{
  "num_key_value_heads": 2,
  "vocab_size": 6844,
  "norm_place": "pre",
  "init_std_qkv": 0.0294,
  "init_std_up": 0.0294,
  "weight_decay": 0.2,
  "max_seq_len": 512,
  "z_loss": 0.0001,
  "train_tokens": 250900000
}
Each number is 50 + 12 x the weight over its row's rms, rounded and kept within 0 to 99. Layers, rows and columns count from 0. The size before them is the row's rms in percent of the matrix's.

# layer 3 MLP down (transposed), 512x256, rms 0.0469, rows 223-231, columns 0-127
098:39 56 44 48 41 61 26 65 55 73 47 48 59 46 61 32 74 46 97 69 58 54 39 59 70 40 62 66 61 27 61 56 49 25 58 58 47 25 38 45 32 47 55 59 41 46 55 29 52 37 40 37 42 28 66 40 51 65 57 59 61 70 46 50 70 56 57 64 53 62 53 59 62 45 44 47 53 48 50 59 41 41 38 42 54 54 54 56 36 49 55 41 56 38 58 47 61 91 55 45 53 56 36 58 54 44 61 34 25 61 54 41 64 41 43 48 49 50 44 58 43 37 49 25 55 57 33 41
099:39 39 52 53 44 74 35 54 58 51 46 46 47 52 52 68 34 64 48 62 49 62 44 60 54 69 18 39 60 64 39 31 34 40 47 35 39 70 44 57 38 38 46 62 46 62 38 53 43 66 39 44 48 39 43 53 63 51 76 53 48 56 63 86 50 55 53 41 60 51 64 64 37 57 67 29 79 69 44 39 54 26 36 66 53 60 44 47 34 51 54 58 58 36 38 35 57 45 36 45 65 56 37 41 57 38 44 43 24 64 53 58 55 41 50 60 50 63 60 44 46 39 41 34 46 61 55 71
104:57 39 52 37 42 46 53 37 50 71 62 35 60 48 39 58 55 51 23 57 36 54 30 62 69 29 49 35 71 52 43 51 39 62 42 69 48 60 52 74 65 48 48 46 44 64 32 45 58 17 52 44 66 59 41 50 63 41 39 48 26 56 48 39 41 62 42 54 30 73 46 51 40 56 62 24 54 57 62 34 48 56 39 62 54 57 41 66 77 49 68 73 60 74 50 45 49 50 33 57 47 55 62 47 47 48 40 35 56 69 48 69 56 38 55 48 52 65 33 47 70 57 60 41 46 56 36 29
104:54 30 51 43 35 50 69 41 51 51 65 39 61 56 61 70 63 34 62 60 29 55 58 38 45 40 29 48 30 59 45 45 26 35 51 52 60 55 53 66 80 32 52 66 52 48 52 43 58 48 73 42 54 43 55 46 27 55 45 61 67 35 50 51 11 28 52 60 61 65 53 57 52 67 48 73 48 54 63 71 49 56 43 37 50 39 31 59 47 56 43 45 62 46 20 49 41 58 33 41 57 59 48 47 36 63 52 46 40 64 56 71 55 48 44 37 46 34 71 43 38 46 59 46 58 46 65 35
099:66 49 41 48 65 42 33 60 33 47 50 47 27 55 47 51 61 50 18 51 52 46 57 69 47 41 39 46 46 37 57 68 34 40 57 37 41 35 46 71 54 51 46 24 37 44 54 39 56 38 41 61 62 46 40 47 53 43 52 55 37 50 37 45 25 42 54 34 70 60 59 49 45 61 43 44 54 38 36 34 34 56 45 30 71 46 83 50 55 33 46 58 41 55 41 51 46 48 35 41 39 28 49 40 64 75 59 71 60 57 52 65 58 58 45 44 58 31 38 37 54 65 58 37 42 43 44 48
101:56 39 43 39 44 40 42 80 44 53 31 63 35 50 68 19 56 58 57 40 56 50 76 39 47 54 75 69 40 36 48 53 55 55 40 63 62 28 34 34 43 49 35 54 47 54 55 44 52 43 53 58 57 65 57 44 63 73 47 43 58 69 37 54 45 37 58 43 54 47 64 44 54 46 65 50 59 44 39 57 30 50 70 44 46 44 57 48 57 47 35 65 43 65 40 63 57 40 53 43 47 53 26 66 68 35 31 45 53 36 53 39 40 31 58 53 44 61 46 36 46 23 49 48 50 63 45 45
101:45 46 55 55 50 41 71 34 72 36 44 74 52 49 65 59 44 53 50 59 63 63 52 32 42 52 50 63 38 40 43 61 37 57 60 68 51 61 26 39 15 56 60 53 77 48 33 33 35 53 60 62 41 52 61 49 59 36 48 42 50 50 38 48 59 34 56 71 64 39 40 67 44 72 69 32 56 35 51 47 46 62 45 67 69 68 70 57 35 53 47 58 44 67 63 61 22 38 49 60 71 60 35 43 41 60 71 58 51 40 61 39 62 66 50 35 55 52 44 42 36 35 59 37 41 72 76 54
104:52 32 45 55 63 31 46 61 58 64 54 59 45 41 62 61 53 46 31 37 51 12 51 61 53 29 38 52 46 29 43 50 60 53 56 56 76 35 63 37 66 52 31 60 47 47 57 63 58 59 50 58 42 40 58 61 55 52 41 49 36 65 38 51 59 65 82 62 60 56 55 58 50 53 60 72 22 69 52 63 59 34 70 36 48 45 55 41 57 17 54 46 51 42 59 70 49 47 51 39 73 52 64 74 40 45 54 64 53 46 59 58 40 49 40 65 35 43 49 24 44 31 60 40 62 47 35 42
101:25 49 49 72 45 61 49 38 44 85 61 47 63 72 67 54 55 29 44 35 42 77 47 57 70 73 36 47 61 44 64 33 49 56 45 63 50 61 61 48 37 76 44 53 57 43 22 44 54 46 35 38 69 33 69 46 70 50 49 48 41 74 56 61 55 45 35 35 52 58 65 67 48 61 29 69 16 52 48 64 31 34 37 52 40 42 39 63 48 46 66 65 60 43 49 62 35 43 39 62 42 55 64 65 46 55 42 46 50 82 32 57 23 56 37 38 50 51 55 57 76 55 60 49 49 41 54 49
# layer 3 MLP gate, 512x256, rms 0.0515, rows 224-232, columns 0-127
100:79 56 70 56 31 57 52 45 39 44 59 57 39 70 45 51 58 54 53 70 79 52 41 42 67 54 54 59 47 50 55 22 37 54 44 34 69 54 71 42 35 60 50 45 43 56 40 60 45 49 57 38 48 57 51 57 53 55 46 42 45 50 33 52 55 72 38 75 53 57 50 50 39 37 41 80 56 51 72 40 53 52 58 61 49 76 53 55 44 40 59 51 51 28 49 46 67 64 61 71 46 39 49 61 50 28 49 51 40 57 73 59 63 47 31 57 70 45 43 51 71 64 76 65 40 46 43 47
100:41 59 39 42 48 48 43 38 44 53 56 44 48 47 48 43 58 46 33 61 47 59 36 43 51 40 36 36 51 22 69 51 40 59 67 56 75 39 66 33 33 50 38 62 38 49 56 55 54 28 55 41 48 43 52 48 66 37 81 51 41 45 45 46 50 58 32 44 50 32 45 39 50 40 51 89 63 53 60 42 44 36 45 46 67 55 54 63 61 36 59 49 47 58 59 45 43 64 30 32 57 42 61 64 54 59 45 63 54 43 42 49 47 42 51 39 71 29 63 50 42 37 54 45 44 59 55 36
098:78 54 54 52 67 42 60 67 31 32 51 38 40 48 38 48 72 27 66 43 37 61 54 43 54 60 72 65 32 33 59 42 66 52 51 34 66 45 51 58 66 40 52 67 41 36 52 54 64 36 61 61 51 52 36 62 43 50 51 46 51 47 37 32 48 44 47 59 48 59 63 28 65 66 42 45 68 44 46 56 38 43 44 42 39 47 61 52 30 51 46 66 31 55 59 59 57 47 70 56 36 52 45 52 42 49 61 47 64 74 58 44 49 71 47 46 59 65 49 42 44 45 50 53 23 45 49 59
096:46 55 58 59 46 62 49 52 47 45 53 65 43 63 72 64 52 56 70 63 65 42 31 54 71 61 74 51 43 60 61 31 51 47 22 72 36 61 85 56 64 54 54 52 51 56 61 59 42 63 71 35 46 71 69 67 31 58 68 50 50 38 45 54 49 53 59 51 50 38 41 72 62 40 63 68 45 64 40 41 54 55 35 55 63 38 67 40 63 52 58 44 34 45 48 56 54 76 49 69 44 65 53 60 26 41 38 47 28 40 49 57 31 59 53 56 40 54 57 64 58 59 44 65 44 60 54 52
098:66 36 60 53 37 39 50 64 49 51 45 51 36 63 66 63 50 64 47 50 57 65 60 64 55 51 55 33 50 64 35 33 50 58 55 27 46 52 58 46 46 35 42 39 30 38 42 63 38 24 62 38 48 61 58 55 58 51 45 29 59 66 28 49 35 26 50 43 46 61 59 58 51 59 43 58 54 40 45 64 55 63 62 49 57 30 70 50 48 35 53 48 39 71 51 49 64 38 64 59 26 51 68 48 50 52 47 62 42 23 42 49 70 36 51 25 55 55 44 65 46 50 65 50 30 53 57 52
098:57 66 62 47 58 34 47 65 46 34 55 54 61 59 64 56 63 75 73 42 53 43 54 50 51 56 39 19 47 57 41 41 45 55 67 63 29 46 60 60 50 60 62 40 61 49 55 63 28 69 42 49 42 58 55 55 43 42 69 39 68 66 24 37 62 41 54 50 47 63 53 59 47 69 59 33 68 76 47 56 55 67 44 77 68 81 59 65 54 64 56 49 39 60 33 35 38 45 68 55 44 45 64 29 45 57 80 51 48 40 58 19 56 52 39 51 46 34 49 27 47 38 48 60 63 34 70 62
109:53 69 49 39 22 60 40 41 62 52 53 57 34 36 53 52 56 35 47 83 38 46 43 29 25 55 56 56 42 38 58 57 52 56 45 50 35 26 58 60 36 60 78 59 57 57 59 63 50 42 45 35 50 57 20 45 41 66 49 59 34 39 46 53 56 70 40 57 40 44 56 49 37 34 54 21 67 44 51 48 65 56 54 61 53 63 54 58 34 57 62 41 41 59 50 43 59 56 49 16 49 52 65 59 52 69 53 57 55 35 42 68 38 34 50 38 64 48 74 44 39 66 32 44 42 42 73 64
098:58 63 52 70 43 29 39 51 44 60 29 34 64 50 23 37 66 72 54 49 56 31 65 60 40 70 65 54 32 52 57 33 49 52 47 39 48 52 57 39 48 61 30 40 40 60 47 75 44 36 53 40 44 44 63 32 44 27 42 57 36 49 41 48 62 63 57 46 51 81 43 33 55 24 48 54 40 46 47 57 62 49 48 57 53 55 58 43 57 39 58 70 38 37 71 78 57 34 47 42 38 48 57 46 44 53 49 48 39 56 62 38 31 42 44 38 69 52 42 47 49 61 32 48 34 43 52 53
094:23 50 58 50 48 56 62 59 51 41 64 32 63 31 62 58 67 52 55 59 32 68 49 33 68 69 68 63 40 58 67 52 72 64 49 66 27 45 44 57 34 64 56 57 68 49 52 64 49 60 58 55 47 47 62 51 41 77 49 50 57 38 61 53 49 56 54 22 49 45 55 56 38 55 55 39 45 55 64 39 46 61 52 51 63 47 43 55 39 42 40 55 51 59 26 58 51 37 73 61 42 64 51 43 48 57 67 30 12 45 32 21 49 46 43 40 74 65 59 66 43 43 63 49 30 55 84 30
# layer 3 MLP up, 512x256, rms 0.0491, rows 224-231, columns 0-127
100:75 28 48 66 51 56 49 50 31 14 64 61 52 43 44 38 55 36 58 30 53 33 51 54 21 60 64 33 47 35 69 36 30 63 38 37 39 64 45 39 61 46 43 47 45 57 57 42 40 46 68 49 41 41 49 64 58 66 48 34 51 47 32 44 48 36 54 47 67 59 42 40 55 61 53 43 42 49 41 38 43 56 35 42 61 40 39 50 49 39 53 55 51 27 43 70 57 56 34 71 45 53 50 59 65 55 74 53 46 48 32 44 59 52 50 33 73 74 41 67 63 47 50 39 41 56 53 61
107:30 40 62 64 61 53 48 45 46 46 70 33 14 50 35 63 56 55 46 43 51 65 67 41 50 62 32 43 75 58 49 44 43 47 64 51 44 55 64 37 25 83 67 37 54 48 48 52 42 34 62 46 61 27 61 56 62 66 54 52 54 47 40 46 33 44 62 24 37 42 38 36 43 38 52 69 53 59 34 42 34 51 55 42 49 50 62 46 55 65 56 39 49 61 52 40 47 59 64 44 61 46 55 29 35 52 63 53 55 48 33 51 62 34 35 50 61 39 49 15 57 40 59 44 47 28 38 54
102:50 57 56 53 65 57 65 51 53 57 47 79 48 53 42 31 46 50 34 45 71 42 42 64 48 57 55 52 47 60 39 62 57 66 58 18 63 70 43 33 67 51 45 52 60 47 84 56 39 61 69 34 48 50 35 41 59 27 74 61 32 35 45 40 62 65 57 67 57 39 45 59 44 45 45 38 51 36 39 35 30 44 67 53 54 55 58 56 47 48 42 66 49 65 67 63 54 69 52 50 32 42 71 55 65 66 50 75 32 29 57 29 60 38 22 76 29 38 50 60 43 47 59 38 39 52 28 50
097:55 43 45 53 52 65 67 57 42 50 16 37 62 49 37 37 21 61 49 37 60 52 57 55 42 48 28 62 72 57 44 73 47 59 55 55 39 59 65 58 62 57 69 43 29 52 50 34 38 50 41 48 52 45 55 69 43 83 57 57 76 56 67 42 45 71 57 35 62 72 42 37 71 52 57 52 63 50 41 43 52 57 57 50 53 56 20 29 48 66 50 48 44 66 61 39 66 39 59 37 73 34 36 45 39 37 51 45 36 58 66 53 65 52 61 49 47 44 61 52 27 49 36 37 61 54 55 45
103:47 61 39 42 47 36 43 59 60 48 24 49 41 68 65 53 53 43 50 57 43 52 80 51 46 74 52 68 60 56 43 64 56 49 41 47 58 48 44 52 53 33 32 51 44 62 45 50 65 63 29 44 59 65 48 50 58 76 37 51 69 76 50 60 45 44 75 30 62 54 61 38 45 64 67 56 49 45 33 50 40 59 72 39 66 59 56 36 78 50 47 52 49 50 38 64 57 49 55 58 52 40 40 61 65 46 43 28 43 34 34 49 47 44 71 64 50 67 46 68 50 48 58 25 53 56 35 33
104:52 65 53 60 40 58 42 48 66 74 60 41 38 43 66 49 65 48 40 68 53 52 32 49 51 59 48 61 38 59 32 43 65 40 39 37 75 42 56 49 23 57 47 58 60 80 63 36 67 48 56 39 60 76 58 51 72 53 42 59 46 48 53 50 24 57 59 33 29 46 51 52 36 33 21 73 59 65 55 41 62 48 42 57 34 44 33 37 63 36 58 43 63 44 46 38 42 68 55 62 42 52 53 67 48 47 76 36 41 25 35 27 61 63 54 19 69 36 47 49 49 63 73 49 53 31 44 49
103:46 67 38 56 61 44 52 48 53 48 55 66 24 67 54 39 50 41 67 42 38 60 43 45 28 74 32 47 30 38 63 46 64 50 19 34 48 53 63 40 47 50 53 40 45 53 89 44 42 52 49 43 42 49 38 57 58 45 68 56 65 32 44 47 54 68 58 70 62 66 49 55 46 58 43 65 67 54 32 55 45 40 52 49 32 60 30 43 65 26 60 27 41 33 36 49 74 36 51 48 68 48 70 48 54 39 42 68 57 48 53 53 40 54 49 52 48 49 51 38 67 47 30 52 50 61 65 54
101:45 55 55 34 73 75 38 67 52 46 74 33 48 51 42 61 47 73 44 68 41 22 50 61 61 49 47 57 45 35 32 47 60 59 51 52 51 49 62 40 40 46 56 50 35 60 43 68 50 65 58 44 30 31 58 65 54 74 55 50 40 38 56 54 35 45 62 42 47 40 56 54 42 54 52 44 61 38 54 43 46 44 62 67 67 40 56 54 29 38 44 33 52 72 53 50 42 53 26 50 33 59 66 51 56 51 39 62 40 40 59 53 60 56 47 45 21 43 60 48 42 45 54 77 41 71 37 37